python train.py --head_dim=128 --vocab_size=1024 --norm="rmsnorm" --norm_eps=1e-05 --rope_base=2180.0 --rope_fraction=1.0 --qk_norm=true --init_std_down=0.007 --beta2=0.99 --lr_head=0.00618 --final_lr_fraction=0.0 --batch_tokens=32768 --doc_mask=true --steps=4874
Each number is 128 + 32 x the weight over its row's rms, rounded and kept within 0 to 255. Layers, rows and columns count from 0. Numbers have three digits each. The size before them is the row's rms in percent of the matrix's.

# layer 7 attention value, 256x256, rms 0.0565, rows 241-255, columns 128-255
067:174121141130148226161113156169172117117109135123130082095070097136123168152121086087133142133104180129145108047074101125083131173176101148112170205127127043149096150142146131177113157164159079169061098138123108127147113157083127130086199108135117111109160147120197152138183105099096096116151100167106183153161133106113105088037167079133129136152187145140109127112141108134077158172143
082:152122159094099140158092125108142147152147120159148141065142134092071118159191127121123092113122168144158167083135136118079176066143090178121119161169147196118134123119109134166115082124117149135091102185107168155155099153152124134127104126160078078089154096109137125157084128089152151157180151085111161179187145089135143173024179126191128133123131151129096060118094153158084149145148
088:124139130133118114157162164155074108148151106152115154161112143067119146108101193057154136179130145140137120108075157133168148203104155131122113085128119145107135162128105185138120169160084121098108125103151087137159143119099093086135090118064170200185129143115160107147128169120158091139149120121165083090151100097073163102139064109094124069115157185150148204107167108141152132082120
071:169154070116151096107155075160118161135113143135165097106118157095122137174151093135151099123110140139150124137106156127129137115212142150130136161146103153162160164123126018100102122132106131104108135127111163136113127148084144134118115114142150121079123140079070112160160086072135104130066127111101099152140142128200152105097190114145177083070087175120088109114140122194118149153171
073:093136147092102116119196158149131078123072141112106126131110162116152134070109120107214122136129146097061108126074172178137075179108140099157137090126128075167125144154154115126147190140144080057158160138210150145129121142142129115147131131195155055114176128159116134121182148154149105163144121141124142126120142135074167167172121142082126087127095086165173134146161143165122122076133
073:124151128187129191079082124108106122134099142151099122099105012096087118149067161175116093133156242192072117097138089085101156117113113138117150135138102129158134100130087138179125108113131119169144138151118129108097125080099051161081125136090090127109126100109190128139073115135113175183105158141138212145137113099123086100107090094166100173163187150150114051147134131115087160158134
078:056145147113162128157107146120114127093169109148098141138141179128122149156135158120093153105107217103172127131194141207091121096106146102108186145114100129193178132180141174091172111162100075101155106065120127150136154181151096189130160136145128141135074052128102104188141194090136168133127109127120115077013145119128114149081115112158182135175128107150143065134158126179085141109096
077:099126082204205111097080073106105118110174105066149167127178109118138122178160129088119067111105134180145165110105102116150069101049159132098155153114125124126109115129131112071185111147112121154129101087115165155101126069178145116136115097100134079153113150169127125103130167116125150097085114102124170078075072089086153180110145104107101121147120161141126141068129110129122145106144
071:105135081164148090093054131084106139133148155101095086153103127148077113149119163090166166161117111086079114176129098145115112182108138119070134099148156124118158118158138180110147120151121133152039128175133151136135151114139072146124118115119111108138084155117154147107093130098072131148063138092088185194137119138111115132102179126127130133131154118196160108162125140089154124149164
070:127103121079130102146124100185095119104057107058186103156165177125135149099150093112135103148214095145092086076094119162084106095133072094145097139127123141125116135097157094159160126174111146097111144112103122102164046121200197091172108111109158144163092181163126082086105068112125132065132110132076085136122149168097138101131126124118102061124125133130133209108126097114118135065120
077:140135117093088129104125067159187147137196109159151108133199093102134114151152071135101099090161093144082127139112130103167115144123097146175075092106110108108094108109173127139121121121101165138153121163197162094116155136054071143121074130117153137199123100117146169145092137132105143133097157149159130125094154144111119071124088139072149093128101124117180146161124118132174121122146
071:176106177124149140135070143100122097106091148081112155146132116150138093105081194140133065080135150154165121177095091139131107189014146123156149132138153151105071117126110098089152128172068112061127064088137072111122135153182164178132097116113111149156093179172150137160138139121129192131114097164126124134135133159095141132122118115071156102168182180129142122122129146154112116117124
090:103146128150115084104168124104043054103120139139144123149111160132138117071095145085165110186154054137095101138096131125156148157119165125131100045151116116107152133100127147076106138134091145129157110109165088150136098114092136066109089118084206161157089162147155117121114075109142087137074135109159096130138158128135090147204139095072182115038116159143139176134129109091153115100137
072:151114122157128186130119129098065133144130055107101143156146140164106131138142123061166189169045105139102092109047126135070116111204093114080151144100113152132227103152128143106187095129125114161063195130087137116125093069199112089114161153122098152124110152132173118134082143049166138118026100130169077168103137124106131101113152170157110122150088096137111145146096140088115130179136
085:167163091134139101097104104122106089136157114110126110131116188123112090100182112138120092126173150122084136136129110079102168053145176173112094144210151144112135114161127120150187125113167115143121157096082143112124086130194161105159126109159071104088131143072108088094108106088123128128142143182107145167124159152162135160132183095168126139118111136096147113136147125110115153173145